From a checkpoint of a small transformer trained on Wikipedia: LayerNorm before each block.
Each number is 200 + 20 x the weight over its row's rms, rounded and kept within 0 to 999. Layers, rows and columns count from 0. The size before them is the row's rms in percent of the matrix's.

# down: layer 3 MLP down (transposed), 1536x512, rms 0.0847, rows 116-121, columns 128-255
# up: layer 3 MLP up, 1536x512, rms 0.075, rows 117-121, columns 128-255
down116,100,219,181,206,194,187,200,150,171,189,186,191,213,223,181,225,176,211,213,237,219,189,184,236,233,221,216,200,202,217,183,193,164,211,193,240,172,242,192,195,194,230,217,189,197,184,201,202,175,204,197,215,235,217,208,210,211,212,186,173,187,209,213,187,215,234,201,221,227,201,227,219,174,222,211,211,210,178,197,200,241,177,185,182,213,210,192,217,201,237,191,203,191,192,209,205,192,202,193,218,208,189,211,206,175,187,206,196,230,194,223,212,210,178,154,256,144,227,220,204,217,217,217,204,224,167,214,192,201
up117,097,253,204,213,216,195,205,226,216,210,199,212,222,222,227,247,200,169,246,197,186,208,188,167,225,222,196,218,212,199,229,230,213,217,201,173,223,210,177,178,206,208,193,215,200,180,210,218,212,190,220,166,203,204,183,252,194,186,204,192,211,228,194,184,208,182,176,206,139,167,161,197,215,221,187,204,165,187,231,165,195,200,177,170,206,222,206,204,213,206,210,174,217,174,212,230,207,183,215,240,212,214,165,184,158,226,202,203,216,228,186,223,209,231,170,238,180,216,217,214,207,186,178,202,214,202,160,211,181
down117,097,229,190,180,197,205,208,203,197,206,180,244,203,147,215,209,201,215,197,182,181,193,224,202,206,215,207,239,208,197,171,209,205,234,162,175,183,186,197,200,220,207,187,239,184,211,245,177,196,209,225,199,183,225,200,183,176,165,199,188,211,186,188,202,193,195,225,193,226,226,228,161,179,192,213,208,177,213,196,189,194,175,194,166,225,191,187,157,179,212,187,221,210,207,208,235,223,185,181,162,215,199,182,202,214,188,169,191,183,176,209,168,196,198,232,202,199,205,179,158,216,184,187,175,204,195,207,226,220
up118,100,188,179,198,240,179,204,185,208,203,223,218,173,193,193,229,218,219,231,188,254,217,160,217,175,207,207,206,213,195,204,203,168,225,204,191,199,177,189,207,224,159,173,227,210,195,175,182,182,167,190,174,201,178,200,209,190,197,210,245,220,185,221,180,199,196,212,175,235,184,225,235,203,228,216,140,185,182,190,197,207,173,218,218,173,198,227,177,228,201,222,194,191,219,199,201,185,196,175,186,197,187,207,209,177,214,211,204,144,199,218,209,203,230,165,205,213,164,189,201,200,195,232,190,201,219,184,184,194
down118,091,228,209,188,197,221,218,201,198,195,193,203,216,213,213,196,181,178,213,221,181,170,184,231,211,195,196,195,210,218,161,141,188,209,219,205,201,198,184,188,218,209,209,183,228,219,214,213,211,195,181,185,186,228,216,190,210,160,202,197,220,195,186,229,184,227,214,200,210,211,228,170,222,195,191,230,215,169,162,186,177,201,198,230,200,174,222,193,217,188,187,181,193,244,146,202,182,213,183,197,213,199,235,208,190,240,188,192,252,183,181,194,225,225,239,231,188,200,179,194,153,209,189,215,207,180,224,189,194
up119,095,195,192,184,211,213,231,202,242,242,227,231,198,224,173,212,213,193,201,188,189,211,204,210,191,191,236,216,245,197,201,212,201,183,196,181,166,202,243,199,198,203,199,200,225,220,193,237,203,204,172,182,212,196,184,174,197,171,239,186,208,199,178,177,209,189,243,200,185,225,208,211,188,223,185,222,205,210,180,209,176,167,205,208,179,247,246,184,174,178,208,189,180,192,167,194,208,206,213,184,206,184,190,207,186,171,212,209,161,203,199,239,199,220,230,195,202,235,191,216,199,192,197,195,209,223,219,174,186
down119,094,220,173,185,177,212,177,206,205,239,197,222,192,189,187,198,188,225,197,213,232,166,191,204,219,190,204,170,167,191,180,172,187,194,186,212,178,173,256,193,202,186,205,271,213,208,230,212,180,165,194,185,184,235,206,226,205,233,204,206,215,199,213,213,224,200,181,203,178,212,193,206,209,195,215,203,224,209,209,171,170,182,191,197,174,207,180,201,226,209,145,177,210,208,186,225,212,176,225,168,191,187,209,209,217,194,226,208,206,213,189,197,198,182,200,170,186,198,175,222,196,183,213,194,195,175,186,211,157
up120,101,218,197,218,203,198,231,196,215,191,174,230,205,209,239,176,181,195,199,186,233,208,225,218,228,199,218,202,205,183,182,175,204,224,160,202,208,210,198,162,244,198,158,173,196,162,192,199,219,213,182,204,205,201,185,206,231,196,210,204,176,199,188,193,198,184,210,185,225,184,199,193,195,206,193,216,233,212,207,193,187,204,203,206,197,172,233,170,190,209,227,202,226,201,187,171,189,203,186,197,207,200,206,178,217,209,210,171,169,202,207,209,182,195,187,208,179,200,202,212,170,205,187,181,198,170,270,202,208
down120,097,204,183,187,218,213,211,212,223,189,194,191,192,204,190,192,162,209,174,222,194,217,183,205,178,231,195,212,186,200,187,202,194,203,201,251,190,232,237,214,221,185,204,198,223,234,238,204,203,209,211,203,199,208,181,216,176,181,154,244,178,217,188,218,202,204,212,237,191,226,196,176,207,163,203,206,200,207,211,169,213,231,208,196,201,178,204,194,220,186,214,178,221,196,207,209,198,176,205,172,215,205,177,188,171,229,175,176,187,186,186,182,208,162,187,169,201,198,186,186,181,203,176,149,226,179,213,203,211
up121,106,187,199,231,175,164,189,197,169,186,204,181,228,171,219,211,193,246,193,195,199,164,204,213,165,210,208,201,209,248,235,203,214,175,209,211,228,197,204,165,196,209,204,191,183,205,194,204,208,194,189,174,194,177,176,187,187,199,187,204,188,234,157,187,189,200,212,202,198,173,235,202,197,255,174,211,206,188,190,197,191,187,202,215,213,190,215,191,232,184,186,201,204,195,196,187,193,207,208,249,197,210,212,229,245,184,215,161,212,184,192,185,193,212,208,182,202,230,199,207,164,204,185,185,164,176,219,225,197
down121,107,171,201,211,213,205,197,211,215,191,195,217,198,225,204,224,193,173,201,209,191,197,268,207,212,252,213,199,205,199,223,237,230,183,195,203,204,184,192,207,186,184,212,189,202,203,197,212,193,190,236,202,237,222,211,189,187,230,193,230,233,214,219,231,171,200,218,188,196,188,221,218,182,200,196,222,197,219,214,169,182,226,166,161,200,200,223,204,173,196,209,182,213,178,172,239,217,227,203,204,185,204,179,222,213,238,229,126,206,183,218,188,201,161,192,217,178,245,207,204,183,199,223,178,190,219,210,171,199